Weights of a small GPT-style language model, trained from scratch on English Wikipedia.
Size: 6 heads of 128, MLP 1536 SwiGLU.
Architecture: rotary positions, no biases in attention or MLP, normalized queries and keys.
Training: a variant of Adam for these matrices, 9461 steps.
Each number is 128 + 32 x the weight over the matrix's rms, rounded and kept within 0 to 255. Layers, rows and columns count from 0. Numbers have three digits each.

# layer 4 attention value, 768x768, rms 0.0442, rows 406-460, columns 256-383
149114134064153155118090173175178168096126102016167119074102171112127183109159137128183140106146097099169116106141157099124153094124090093158177168136125121085121128134189153096129163172085102179150132128132134160143109036198104097069055117117120143141081099126164151142155093118092082133110084130092115181130121127139166146112111177070071126100108134112136126123152110135103109107143
118133170057149169133178131192102158122119188148100094098169149121037137100072180079059175190166080158140107128107103184113129152128127100141092156120214148100131182156197115157116070117116134148104106115160094129152180127183146114133155097126161140168121216160050112162175115187150179151163169154097029122146094086129168049149176156117131129142192136061144165157165084070177148092183
149153110083108086142129116148093150118115155152143125125115131083107147183203174043177191120075137113101126085124141130149173176090119139133189106210073123103103164096095104110157178141144116201173138147148131088111173071133075184069102137171163116105171170147107105126104126093071170138091134117179110130143073132127129114171149133121074150124143138157094145091165119123112119079100
120153130120163111108113090128072134151165146153154097184111131105164159226115080113132128137147085146150085117143171095134155171131104112168067166103151092106157124116155107105107109138138174134124131137060157117139180127108083185187187185113129157092156129159106142136105147176056129129114134161135110096095143173072085169170078188162175121151105077118114185127095177134136109127126
121146125127177136056133160092167073117124106091072170136113142152143163198115077123122131160082083154134084163105186128112092133067158129066130124135117094082168057157091109135096150172094102195155148170156114110104108140137092178096167147181115183137172096096108132066163168173124083144098163068114157088122175140153090142135152103082147075130090145109119097166129143190128109101147
100144160128137093083133156135112154142107141158101142109133153116118095169117125178120150080190100153144190120157127139076089134162134138116101189185092089141203145128076105099110059105134149096109091093160160145186063157074137077124179165111143104138139111150094151121146112034176067163121143108077098114138136154130108127149091117142086114162143146230130142157140108087109095087114
120180096063092167123108203091151065129071166126188169124111129169113148142133107104155110138110202100097097128171121159106157062156133133083127139155200079156225089170059148155096188155136172118114136126137128189127068079097152115155125123142167112127132031125086087111137153142176101095125125138151138067174106093145112094116161058140132144126139197149106071108112104125144126130179
135049164168075117131080124153142141121104128127089105167125105129101111124140157104139184164179117098191121159128186131114141153157114138111094178129143127082136176120075064172087158125150100174117113126128107163137101083148101097122104091141075177098098150153114182122146112197150069146157134093094098148136161139157131134097126155092187133113128121170165143186135135138156132152132
133133166090101122168119077087171129062103181172099093153145079180099138186142160090111095089092141074156122072146145165108153090152147095152073158144128093157086115128149116148117139100136169128116110115123137096082174117107148156127107146128133120101116144129133103119116135123140167130177133171110077074119131134075126180171102106107118146159078165153061162086144119133153145134116
158089129117160103088108173066122125097132082114128110123075148120097099098118108120089191118139090138137104179143110110100178105112127167170078090131175145147164167099113151112134173194162143163133061187114145130174125122109176130115156147147088178148138103104063097126103101187093100136132161066150138103183124123107114156156149173136173081117102133144149152101098097126195058134158
100132113171096194104162205137152137134148118101112147141170131148145143102109095151126111043152085156103117201130119139079126116131121123112079108160148149108117140108165109112059193094112108078111165166151153085185128126142146060107113078086116158097098130123160087105130146131104179159146166091212120183143116159125195170098206155131138163114093189163201135179146124144139159124155
125178108105068164089178191090120085077097150100125152119158098142125117142117115077171096197123052107084134175162105135074174052131162095126082123128170122169135143040067089143096098126126117172106110186144104205076105199136159146099116106175165170129081083116165166134068128142132075102095144077156135085157119153160164096157101105140110137090137086083127169140168054120158103089138
192155118133134097131145087118073161175127141214155135167108070127145093115151091146126131153176118156170099102079128102130088133119125165163135192102032131149123143134182104081102098128136151168049145156073152121172132155124155151156131189061101147136115082095135171115162134096130192197115114122112187132162148137154119201109151157147135150120140067116162197154119122057115124096135
155084164132106164163096181145081068141191086158072155140153140144163112029133126124100051114110125168206151113162145110149122207160127205081131140074162109140071118132161113114120109160123100100143156117218093136080102159166145109110148129114118167144126172101149096163095151147122085195108123122094179110107086100114146152122150160084157143132100098119101137130087119182100112063166
049181120141107151145074117104102093116142152065187123065122089126134173133124120114136134108145130130085141147121123139194147078112125136136145141172123116121160098200119188151060119139163145096149105113131183116201087142116123148164093149147147115137113137059140132116160105181159099103168152127136130092148122080175113158108116079134146180167127137122135104092197101114166110142171
160139184106141182123164136124100134138039071159128120116172137115129154136082139097143171141121045113155153110145072083179177149183130071111137115139115115161197134124183116169143080093123141097076119127079116140199155153076144110120167144154054128176100076062127127133118148190154162134158076193085094122128153140128150161131135131155151081127160086055129151126150145123155149170171
099157137090097176128169113179088130150106149121109169140115133162118102114124164124120099109170117161124154109128141147071139161106082110067134152148099082164169130101140104151087139103098133073101107088154136122149091138133121075123140102159166130124119142203168142135138166072168131153126112140073169079117132126085097147145115143142050132166089153110105134156120122152153109154148
173163133089123087125116137102044139164056118170111115138152137097115162197115117097127096168101013121138121090164135148154146061171142113147084110119097140117134180128124197147150094123170132202104110234146094142134201121063145129134125169174047125107139079034089128127176079138125140125109093161147137061131107153095141163107122229150101136127160106155103139105127089106170112128135
129152157148092205107134199178153070116129085114105105138232128073187169158169168141148106138144159076043164089122107150109119101129125118173126141143149141114109076148084136162080114048059065091128193149104195168105120102139086134170106068194178153126203085067079139105154133216138128083172164133167161131106137107139074186098138120131161120197099143144156083144133222139158104174082
137157065135176119165187096094102164178174139145118108169133167147133093097138132095167115087138116076198167170108167139158100116109107172114132095127075108126087148097220046062175118143113179155127167100056147067095164094135114130088146057075132123111149175143123161202124100080113129184145178069149182152161104110134175092100160071179100179150078144121079118129124129098121150134121
099151152071130113115098145128092140167066129156105103096089172082165151201115133104158147150103087108091154110127130133122178064128149077158153099146094142148111114126026202137110052127154173113150110202082127130155122185101116140112104129163107102162134096111096110138122143103057103150090126132120151113096175179130093104125110133092084151156173149097119125124188113148100130100084
120116187088180191116137161118103113075086188141154139136126117126171151079103124135132150068102149170091116174099087124154156184138157139099139139071126106121190112171089086104080082100150151175105135136151138133132105171099141094156120141072160094110163050126118139139120200124113105172125160124069141088152165123109080202105094131134124112108113085186150144117132127141107115104184
201097147094110166121098178077083133098109091121134176124142107175119135113095147076143124125146063072126141089129067153108160050120153129044089108142124097155180162122159113086191106168127149085149135137146105131122139192106144075142121076122167132113079122141143147125165145135110139128154162110075163093139116110131093178146114109154110136128105123102155143099130126118118108171131
152076112180167181148189091147086156114078131150096084161107139140077120133121179126116149180111125107205164095105144139161145157121130161089162134120128136139095129151134108105087134091113136135156133091169185184120191090169093104148082147129135066127115212203109100150103144132121155136112144108084159106179048081123126160106173207149135085157090138118129116129167132142115161099160
174095132134084087121095192189132116086130137168109084155126134102069094115089175137144138208161169110102098151121184086130152159101134188156160149100134180155137157170181085143073156104131091075158092066171097075112191117140175106139102129114106170126138175116167125099152172166152195127166159109129105164137141076148149156100165179119185111087128091124175094124131151147129151122128
112092129138131150111161138120147132161169175093187148132113118135078152096078106138129151171082097155168115147137194148123169159129168125110128147133155102151125173211163118110089161083113087118083117148151134122175046111096163113135133119140131143164116115102115133115182079163107093124101054071118103161122095134154049107094115140069146064142178135169185100147101064101100125094165
161164077115141118096182092133066170134094121173141109150140115129082138140129145081120120134075117123160191103067106163125105159091133119066124106165074135158126102117138094083151104065104126143148129075113169146093220161092101132156123139171172075106097158189182154126100137079108180111092070171103179137145146117115124106164128121171056174176178111138126122099118175115090132114082
104167192045127098099070109081102122170134150098200156089144141132117121111060079134163122084191128138111109140145074148142136085083157170176135123126148106152137127099088213158112153123198122126095108125103182177182059157077173146131124184055071146189103075141114162106130142153123105151122149151092100079170103138191086130110153176146151131119139092092141134175167091124129108088128
079145113069134085092124142157186128034111159165119143101113134104174130155126155104108107153098166147110137137109132144124075140137178105091203143144125085104134158133080112120094097081130190163128116110099144136123091130103141166116140088102175119137098132135167127086163090133122145150172130158141162186144142110159108109165096146177127130133159121153139129148101124158130154082141
128079124182144080155120073165153172157146067150146045174122104117097096091145113182116142116105115125182111131112099101167118211122097127157195123106128127103080121096171113174134160115155156125113149139091143098082126115131054105144137167080128103166148180144194126127135141165075128169139084130162104128086110164111186155123175086123126133121170169104123148109083076108144170176077
069165106187143197147128081119125154136132111092098091145147116136159128144145190113127085117110092062153119118115121123123133115134099138159082131116128132104100102155141124109133078109133221128174167139128129132063123124102125152160138112100096153137139151089130178152120082052115093138165142075102146207182099176086135159119177120096091133075177060112125114082151172122131168127120
124180085093111092125089117068100105185081110142171092124164130096124149118091083134167147174105125153070145128131116165125156100161157090191061094131136150119068159103159183157125140174136148135112100113082127135113112104100084186174164160170067114108148153084116149083088148182087083133092128117136146098146105167148075131131136123138198136103155158167104085085134131106153166144085
085160192081115086082069152166104148165201125109145196084138133124130103161111109147136120107138094127129123145098159146166124094177174131147106095139082121149128149159146106177119122136133121111152122114189099128148107105114189089082186154166127102129117099122073086150094114110136153130105152093139080114120139073123162174140049172138147129170115123134192143119078116133157132084119
104176113075100139144104159174163181104138165127173167134147115107111144088106162193073125130080179123148087111085070175122162104137146074076176139111116091142093162169122192155101155143124077088133121135121115124080139127116088091114100138128172096133134105146118118155090160079183165085136125177092102159108136153089147144154168047124168128159137095089080137122133106116104093134136
161154126137146148149205172112158200067098088169105092135132163123123095115116107105124139066129192134078162095177076128112146070151141202130122117133198186160179099114084143170130139134122104114047116148240097133139057158138146139138129117127129112140148122138151117096082114191152122133129171131126106097075135111127093147170131170099136135131108165144180175127154103155131106098163
079137214095108091104169127108096100113116099085123198152138180091102153184121133126170135075120096136109129156062093128105107107070213098173121142116112109114094118096137114183103170158139181210085132153142109156104099194115099147151087096141157094112154066108081124122129088173085072130098146125112106170073198173158092095057137100125128128131138132113136163088129148115144167150152
158165155121143087107087104090143134178123113148126125119077131130169153140136064123098147101122115106130089147119107122145086103150157131118168136108146130103114064084134182184214152153098113093132158121142179085215163152089086109191127167138127132114136122139151126130159078084123084120056100191154187176121172169121108103082080123149099166120186173144128173131168138101153137127133
074131094093098150120102143146126081176085165107118175103213155110106100160132146116157157114175122142105134111172151135159151051154115076174092150163123043107190163132160154065140081177124134154114077154080132122125112120164146157098139112133172107093122135107070071118150174102161106111124136159109112114110173073100123088131115096146143131125103111198142094074096132083164102116123
135105121116132142078129154091114093111104114129156138136168183115133143188114133149175165081139099147100125062108095112113101132121136142106127145135108168082168174123150106154153161139116144187136144138091130139111113122110126143074109119185108110145064143107114137102104163210108113143080174141143095183137146130132141132103150184107118085121124116126153128100086187149120104123118
155122123145148099129122065141175094102116186129186139143189079118144112080126150208132097089135174106105104113191141151173119078181092066161038109179215060166123095178124152157095172151110197055071128099119119161141148184095131136139127107079158174176152078092094064157128107171149179134188113161172143076147101142103091132075092175096166187094139152163128112077128155152153161106177
148159111092118041130043108116120117135180145141122108106149118177111088140096090169087113167152118102109111106172096175108126135127129169122165117142098127148146110117140132127141171092155124093107128110125140115195106121100159163124155133120107121158159142131152075106130091158158178110092120179130109100076150113132152112208124134147132126088164143171076157151134124094085121135139
102136162154121126192153127140139160131119149194109093155120117101115134140113137119127146150151144127095120078131119156160127163145128135139082104163061122141043145112107138092088139159141093186073152139084150101116126153157167167143098076110118158076100134099184082095117204083124107154179142067107130143125115120101103067100162121110068142104121163112117180122195084170139115189100
142056158157159131108154117166140187123159073189149102143093162131096140104111152140117108131135123143125134145185192150145108255099083078169168138151131169131068186143145139089134095143122148107135099092087138107145162159154078117135083181123121158100136147192166091134106109127129112157198112114156105048120134185107199149120185219156164131114133115170127101113152097116113124210110
116142048141091128180138089125146119117113158124118102153216096156097114139136103131142093105167118130145071101156141139142109147109046048149150159135164025123120136201110075125052117151145164089126132148151119121083128058132144110151138090064152099153187123084096125058165126136124123078131059196156106091102198168114141156153158119119179135131126135147128129123103152117128127160031
187141152148100114087081094162151151193138154153159108155129129161205128062169077141101134103168128160108094070193093176184084100112165136097143085080099161119159126121125167105142195126150100031095127104173114096195120162095105148139124174129133150131114092067110142104190111154160165184090106172115140104111131155095156160150132092173193157115096176181100076110162169105097139152102
113094162083110133097192115074125217048119138111154078064132175194133134122141099113152167126171206140144131089150125114121152125097194145098195071116144099160158114056075152167161142135159127127113153190099072146129122097064109143091094182152115077142173106112111150158102177124121157097150136161172080061106192117117175048162171128097155151111097162117163142094084103073142161098131
105075178181158165114089094142126139193147081122142180133127139141149087119173128137129118173172123157160151107141137121138098133106116118110115152107136131140090104121115069057138158136115147134123146092141085117124154169162145099125111168060132121092079115200201119155119090090115084190056094101085140162122129100132199071085081099139087192108138165115110164138133167156075166153120
124125139244182107166092150113094121156139114166143074112108104043118122104166172096091105156093180083095157110121140148081151147127149178130166133090136149136115112091144138096134107163131141180183165141147130041111119179148120147140151107104112134094091213130222143153111117107064057167135122069151110190136028139169083137115200115160046139116128114128179156140095154093125112163159
134182136101150138199192081147120119087078134110165140066154086104073152186135178148087135189086068074174130133100129184131126097148062161128101163131098116162130134140089158106127055137115178158182093179117106131112131129145120148137152068089169105115126101143144118162113138112120128098116159125108097189139087118138071138156158097146096136153167130145138087083188157151172120103119
067114152132079158171143124183120132109150157105176115116173079090134105157145154153085120081126184069143148108089144174091103160120125134111147124111079134153103091130132097090070107153133112105145140146106146090051092138114175102106137080100156142121090135195103119129074138024133067095162138108090112119101076124152122134137136071130138114137088067160113134154119127161108107090105
093108095173187133112162135143138138139109156161150093137150141100107143129106163157168149106103091160118214094147179167136111148106080151169168181102114085122111132143170062099099090129139128193127082112124125063135156152147119125087128107121065138111091154110102127127054076103118144131125140130092140097122124072118148130163148139095087135129092105144070141106139100193141105145059
102052183145137143079074127119135199177131081114112130135107144080149146203135145175113089127113102153143073171117112162088118164133136121099116159104126121118142138079119129138165169176107108101163125207120056084117198072104089162165100152122098108119188178143110064160126144121114095101162163099121149114118179142126096131106147101080147089118116152101072112192152157163136127170159
139138134072108156108204132202149125090161160141087128101106116077125110207141108086149135129167130125158092138079098090095153160098092131210114124141103109121112147159154063119100119137137146093082138184143092079092117138108166138184135107152097111143139013120188074100150147091109162098056086144121138126148162129098079161132188143092115133199144157194184062173146115130098105192105
100057136145105147124130113112197161103115183149173137116097106167105122138158088124180135120119153115093156135110110092128135134115109058110135111117117139118062107135126114101096122155122139179084183185142139176113156115085141184082114140083168125107079118099162155155099125082088188091141146127136175160177114123162087092184118116146099180127109145096133108160176078148117123148113
091131133114136159117150176073122139123107130168084104145142132084138095165128137081113104140094149117123139119112104101122167096148174212063132135198129060124102148095075137117169143175133145096163155165123114058053130087098120129151106194114152141106170085031109149117209159098061109142075186106092118137106152095121101073130152107124184127145105158165065061142104131140149124088149
# layer 4 attention output (transposed), 768x768, rms 0.0374, rows 406-459, columns 256-383
156112203158194158126181109114154163048091117146160167130126145113135121115162122113150171108085158100166124198151146107189138107181124123137191162158102118088074146126150175070125106151110113164181125142126163074190102110131072158100111149114168084161079169159130112175172105178061100154088141066154085156116190105092154135151086157107202113156079131141075140069130132115081192100146
171147141116154149122186145083092181151172117162115135140116157165129167159139143083092103163068145140126125099143092072149155148125127168153146157149157120088127105102172151091104156134099106117127128189173124039089173070146119084093154145178144118169158142137153117090214114194131079079095100145144129154129110147087140153156190071195133119141097113073060132145159052097132136095104
134102125083176223094100091168108201108189155138101152133158103131136140141092112111120144142156117107163097162141155144121152132226148136104161109150139130085108111094077192128135157116185132137126158113125126081165153166197144154095116111127169067118141165138100080114128154104129106114096108160124110100093092119160137116144105138070112114140125172195125134174096117170101099179134
116097107068085052102114109177096074133129122081116165139187144124108110177136126135146121077106139131144082142118142121089066131000098083138103100130127074129129170127191104121161149191140094102141131125177119175112142112118120180137110124130074191127126168152162096142090178063123176111205144113123136143130118137142138134134135098116144068125091123125138101142184137144127163103071
176083073126094107108116118149161079088051099091090134096116107115107083199129134110104085117107164153158141119149127124181092123000171105136101147149128110147128179121131111097161069194056138122123062144177156119125125108139092130104179138196096118124123099133122160165100150083169175101141094119100114163097140148114124119215124073141067094137134125180128081074132140126126130156125
103137091141099100097112113125103079103143169128162087111108164086128134133186120096208152110164133140075095121093135144134145165210114150080162133136143089143141104141061112156061092124127067111112113098132145170106124181113155146110167158108122114134206191086104146045129157130109138113146134154062164051161117094123099089108153168085130133111105164117207102186141098122151113135161
174080144185074137081149134127133095085117067124122176115075153156125072198116138132085132110125205129084194120074109122123106170208117113115128110149153083143131099150151166126192120175142104137105130108103067128142114181137106149152138105174147173119109074138142151177146069156110111123077109089104087157115135150125160107084125095137082139131095155131150090059155108024089151164123
167081140120077107150147138123134138117151050129117119172118091104074126167154171078093059162122115153162105060152113111152125126078194137149070149080176175079079092092084098163064138157051084150153121128110103139095115091122131062132113141203118157132152157113105127066192099171184151152141153110110125083125119156122140138099118152179060115100142112158153133161115123119178097105165
147143105125114228118142182137162094125186160154158104127187096117135151110151117124114113154168141107113077149167150123131148119255112100137139140119198148068105155174112140156120184138166086105113144114108085187093101148105159162136099129114149125132128114099113125086117101167120109100097123135121112081128079122174108160071118114105127120137089176132109140178106084171150099154130
135105130128115080126115127119167135078116078093092158132079157101121125174109112159093112112103126150151153122108105114147101138054132139188113159151128140136089124116149123099091136159053117107132137121114123126058155080145111111153159126198115165095089127119114128099178127132162146107138157101153148180102143154105155142113150100128108129108112134121171106112127156091142097152130
107112123154112152108185140135154159072158103146140162131114161084138128156092108055058138094100142153147155150137130087144084153171145154156174121108115115140112141112136104116139147166099136173103086160103180180103132067133132172117133168174072100106138170150155105229116159162088129169142143092123101067123065147094122146142184178189108197101077059140109114066149093114171162129084
112140105140127191169129154127122150112137091130088079127122083103126109088100124084082164164128161113120142129164141174169117105255164126154122111137170157181094148136138124133108113125098117129145156134118128129125090096170140132095156145151199119180133130132129166196067087171139089134106130131120110121084129171105198182109127148100085150183181094155138139111135104129093139174147
131138138141134091182136134116100073127122128114108097130115090140119136088110137167180174112122106110138115130133093113104115102112132097095154069152120095103125130079133113127111126130201103142123128128121116149123129144097158147135102111072130128155141166117172148091129146044131194111147129155109145100171142085107102099078128105115129098123103186104147119186142090114149129118129
137147109155121116165138140065112153099152166156103106106112032144137150060174128109168123103109092183117149147112107122207125038061156103065150113169114138127113148094089126090071139096169130131138114146132163130169175115095096057159121129141123153118134120161158144106124097084133112048120106185129093135117215129099110114224125072128176133161143128135127117099120117134150091147140
113157129135111046121113114134137112124083099085144139060092196114109115146107111152112099095110161108095145121055128141122133128049154089128129131106066105155071097100148150103167107142137110079092157111122117130112134161127117166117176164148077159108132053109164136126111145114092143107129139124080119151095075100126161126105165117133132146140139138140139131115170144102127143127156
150135141092166078137132110141109116131125114128102156146136173161129139121143139165123147101142177124188121102142142101109127119109052150159116157091114142147127127155169091126123127124063142084101144118124065152065106104104175128129115155166118151110093106134150126149126153136127188155155158114131111142137094155110134164130137116174102115140152145103120159098143162108154143099146
139121136132110200116149150133123139152126131154127095127140111116181173095139150084160140134165133171091130109135136106116161123255110132086093087108131115145147155137119107134127127111188112151110142089129138146129137116077153118112107143120177147132146136128119172120082089137086085120146114173104129046161159137155127108123130125129133161159123167145119133142143103139143121103136
127131072095122141171104086144179130119105113089102146104178170130083159144096074172119133134133142097173115158161102085109140137115153139118103105122131155135074158108109132124114128129166118080147138072121102160087111111107162173152112118148103172084088088145053125091147162093178163137212114130116110098105150150186146137085132153144086099127143165144178101157148137136191092117101
067163189116073144165153133060114130077149157177115206130124123138099092158083167134156102106153076143075145168101181155151108073087119205109137102074113070102177104178131171143149095122173131195097098173105160162136124083164137107120162179123118111150165133146114142119103124135107132121181035127132088107127125162062140120092169118155062045117196091080109126123176116130191141168162
106138113100159170110109170136103137138160173130204098132167128062141104095175139107131175138156095118072112121156136118088197184149183112108127127108116121080159151154149102128141140100155095108109118096138154116128091092105121120159101128110105083190149177132132123111116098140134108110150135113140147090194129112145087134142161149133132147127088167097063121170153098178119118114111
163158106150129163172111094136163146124095130131137127128147146101154137172092110130114135132202139122082107161182183145118135181166113143126168109130187126161168161176151140123136104133129155090107136128134129098150119091171152189071192132135135067130163098200073145129105176145105120145139137150124146139142121147121136112119126136109106145144190182179149134143143068123139125167136
126137137064129027134080166179104043138183177094150141086101220086107071153130135165141109106115145128132104109130150081093085098032056168097203107124118077126171158149123095058155116160083112125063152131179101170123100201095133151130185179075080143108137088149132190169076194087156149089147117189134087127189101084130138119165207106189207111065144113091171104081168054061174117105126
140163111135115227127107171119139121099168108163184160098179167105188115087131144078085155160179184112121094068185141132136126171255111124101133159141151159134158126185158140127164167120102113133137118053124101176134138103093140147149124129138168136114127095107082163149116052181110118150086129126141110072131134134133153126143114154181125124111090179116180106164092145134093122090146
116127129093125190116193150105083186107130093125199087142120125168140176127145070098128090168092124089124113116120089099094152152130155131146094096114137133095123107104017119140096106166177098124106095101130137146081128160148138074151073086126117130148078131101121132072131081118151114115159125132144121019162121116120119118160140159176167081113115114144151163138130136104195127106117
169118155127186165129151145062146137142118099161101132121137074147060167174118140113111133158103141141124140118182118094140060093121148183130169095110067176123126093080117162126107118109163128188157081142156141047107164117109141098142121146134098177144190141132152132116177135096121065084169138121150094117145177129109115119144119082180078082165142103107094090143083137050149147147166
150065158136155102131152112120117138116124048124073080138056140142123081159117155157123193134037120169161136119137146111140151110129173180145172150136078124144098130107178105107130142165118116150145151152124108086134146152079133104132121131156107155129127153117131152152160137119135129130147147099131137178119119174103148149153156164145131160116117136102123144067150096037121143076139
085193117092143226133118162100098134165143145143181127137187136120139154100150137110164105156142094085079104103158159191103147169198123093072143098113127151118178135151117141156163171133177124112142126112149112123159091139104170147125112107111133100155156143113120133140071099154125100132106135141151129061164124115151143158169110168107120117151126169148089137196115128138108149095149
134144141164096008162155095136141110095121063099045117127054151127143099151127143164141184122073154116149153105093078106176096130059144120118128115161099046148088149063204097125119079148092078129109154158125143111120120095137088145127199150202109178114125073169177115162114171120133136077135135124071151211077169153074143120073161094118135120080138163108156097098134075084113149161080
190078126106108063083176167191138119154195092130103154116061139121054169199100138150161132113124159114095153124100132145129171084129179138109172037145116102115160090033137128115096103150165066161125084177146054143147178237118088166137152125124072170097114098084194090163084216156130139154125111161182124143139115072190065062134127110184158057097099147123172057121094099081104172110136
120092146156144017103141097137141108143101135141125129118150100163121096104120178115130099106125158142125167090083119115090071115000103104136095182126114085131126106158205131179158122146092185148155090172139080120166152119122139088128097129114071139135090159078124122079134089098124161096093203121158151220089117161069143108149084146067106092101157157170096141070088122121137165101067
168188128082154156165136169119106105174157187137185165134170144129138144061135142106141123097169096105130105115122165139106176145162170121121100134075139166087118140150138156161098158107184140118127090093126141129127085124132147130137109151113100117150137144078087117116116108155086110163175151092209124075129132130153126129114139181112110120144137158123089149140123125165102141109164
127176124154126037110113083122148123113095109145114168133117166144119086127095148159109142147088147132158144100143150148109102141000135133162086163123082102150127119156172189128158132116113187099187121078162077095119106115098121133140113139154122168055137143125143112146135118116138116100149170133146148183120129143096126128119148154079118100110129134153122127081194158092102169143131
121082167200163045134200095142120126044103138136097091126078102126130118175083111153193149121135186167117123165081126145150110073121119159074139093177115107152108131076089093086075089163136080136139146148157169125136147137098095116118129132115142160128157123153132151108196104075126153115170130092120092174156156148111136108135126154158091224157140146121179119109155099037133130159131
106134163170153181093126204102147136138142088174128108112067087163143129145143187075125162110124163113094133117138126136133169101255035133149188122138129132137157133153164214100126158086143129177106162127103117100183087109106129092119116160135156088163163081149122158119130061133056098093069189089176079163197140120113168119138091165108150093181097157120047148127081102132094160128119
136142161219124172130202183118166185157157133145091028133035067117114161093175064106161097138141132119088136139075124174169154149212130172147147098172161190121078082107110134183076114148132103118125139150101155185122200163128107108156130139146101134100154111104115131080090097178101152118102158129094110129137149148139047170059137158161146186126124085098173108122082136107177108177112
128119113147076066128103114187124130130077120148124187147118194121102083087089145120156129169148137093150144162163181184099146090088101119101113185132099121140132119144191120105129129145086164129144118152143133161120091129127071146098163105146183122115139131123103125184090063135145159141048100123106110216161119151112168114075147194107127123104158100137124132147132107178102164141137
134161126159087093112074094178105116186095165120124118129163151082141158083150100167171069141190097103128121113129135148088089135000125096119137193132150110150144123173172145080157101108094199098178095106153135095127129101100093192124191134134043132109138118126114084119081094083114143143159158145117171214156137126115086107158135110105135161138195186162135155118135143146122168117118
162173100129093232110110090097113148135120095181149155086130110147132152176142081131124133175182168138151085105173118102153209131249148139123123140150150010125147147148165168105161143172170100119146083148155165165116122138094130142123127113111163097147168097118151132159193126182120076119194120147119149055132147158189132120104117152160180126142043092102060115136175149118131117127174
148153160090132026163177117084137085111092111113122187131160167131126090174121138183093148112128133131140120129132173174179120103000176113100088153122112085080062155142126071146116113193110097111102146146127101135096174147221131117130148124160103122114092134111129174151140172152153192161147132136083148155120127123112185140162168134083133070142119157149136119069121203088131109110176
108146197051140191102116131150135201087174164114172124110100119139098195102118097206158111130054114103158143136112051134117137086186092151218198117079101132092141062048126144067121150090229185098134192105152100092057154159041154138131151170107115181097142016123168137102145136162120108126153132193109130163124101141137125174005182130135219157070151136082126151117140115106116152136161
078088121093091137088156080089066169088143139141121114104128047123147128102104114167135156157146107163075131143126116114149116081122123128125133077093167109107067131107127099138085164088132070148110126116118152181103172088144201124144132152132144137157104077099131075087081129061215160091108138134077146098072147179118154084072144101078143146155145131127158145186124147123134086082154
179153108206134156168130140129116168138118118099165082104167106097124160119115085066131158158129085123101114163115094122105178126234148100147098088179149112117069144173058113163100128130204090058094161111139135193200104123101115156128096105115162148117096120145078151081059123165135082125111097134089102076207131069189127159058074175084162150151086141147152146113150100162144163138151
091147114114177119075085145138204197155169190114141099156103174151123166127165108107157073143095162141201140117168136148082109131027150190156108137134126135099163105082143150094099125114090147154136122140124161107172130106140160081191077149099095126043095071145154110075131193177090116102136126183146175051131071123102093138132072157169124114096135096221119118122075068170206116166050
150136179097052115120114114126166147156128141142100092054143160147133134185161162151137099103140132145121117140090174108098212137125105110110105148139148103115059126122130137180084134168157143115146185150150089159108133180164150114140118072121173143148087095062138096190161166127172167188132141143105145142114088162130146141111108160097150122041100100084104151145160105146142090090072
101137146165117060138134108129148124121131086149156079113095122139186096120160123137141158083078105180106117142081114135167058098011120103161145105144113095160147099165136102125139125150075127124135153112134099127150144144170164168126173157147137155099126082124135134113125158075144196121131180106100135197086151135068150133179170098086136149129113134122139111088144148127143153096117
148115124184121069100153099186128127137106127131125123161098101144146134170114101116066092112152197118154151132095124133133094145170067110121158136187162135127124052153136168190117117129067146102147141137109100100102173165181139111107130126115171150084095134124140088087169058148100132156075148150083108180114118173135139126068054123065120084095130150182095140130083095053145166142172
122087129182132109106136087121060066159088118168179141164142089123163116081162099109167117125141134179092146130109115145139092095003135110088113126152131124130176183112088097098133150136095165128164096165146171130156076105105059099142082114086138147154150160158148083150135094096136102131178129126158091163130150170120156141157122135147201191137133093139144124088153162129115185148115
144143132122142184145133147125125115139155138098167133157165107046088156096146140112160088119112127132109103133065135150087169176149194186123115122146130127118128131122119161152093123100211103140178095181127192144181146153125090086173118127113120148117108195144149089097120150165091076076155147138198160134146121123160066094094138187115132121123101126146162127159103147105127105126125
136188131128129183132131190155100165165125118128126115102164090105091132102147134153103107154183139076137115131145111123084180167248110129118135098119146141111116132135058184176162131114192098075139150141120127161142141191121116131123109086098118078141124116051105127115081091171134077129089138150130132073170110103169150136033099230133139135133126136134167129188127112193114135123079
110132120116122174148153194097107128129156149147154120139149065108155125126121145087159140086134087135070113093157123132121171111215152099093131105103126107128167130167087135139113120141183093164098109135134204156170120161112090116106151157068160099148161139127100164108122115130114093092088103143136121086190150094148149143154113113089153130125109124110124111151123097181119106123137
114134101036105116111136140117130113108193156097171136134155177091099150137143095142124138087127123081158113135146117102168117179024148116106140102119129093119107177155114097143080128164138085106107082075207160173059142143147182156158098120120036095119133133113145069138085169115151147081218133133170135061159142119153127124174185108110159087137113102163140112148156117156164118119082
121092105125102066127078159103157127178137097139095087118122096158111130127170154107146087096157064170135167078150116164119156075060105126125132149152132156133174138091152145064100088090153133199058150220117163081118099094146130068094123162143116108118170151160108180114088172124116164131144166139152162203153194131126093143207161112095127137110147102191085092136093133234131102151165
142146172130135149200132145162180102094114095095126088078118162169143133200136137154120165127159138193148207180081111108100128132129111129133149119143092136133132170151143073158136147178127107098105110177160104131128119171178149097114132059164158124139132192088114141137122162126189152113137155163139072123173159130101187146147108182075053159118080137105159148141145134089178077095095
147138112121168199101165142157075113132103156096153155144152106152194112167117071128144198118150126122120148114117128133100134161245128111164134096147129119106102153133076120135167189127152133113082179106116092158164085135104080201101103126089173024129119094160100131163098135169108094166083086110100059050139070112219124125080143150054160169223116104136147137139107052143090157092109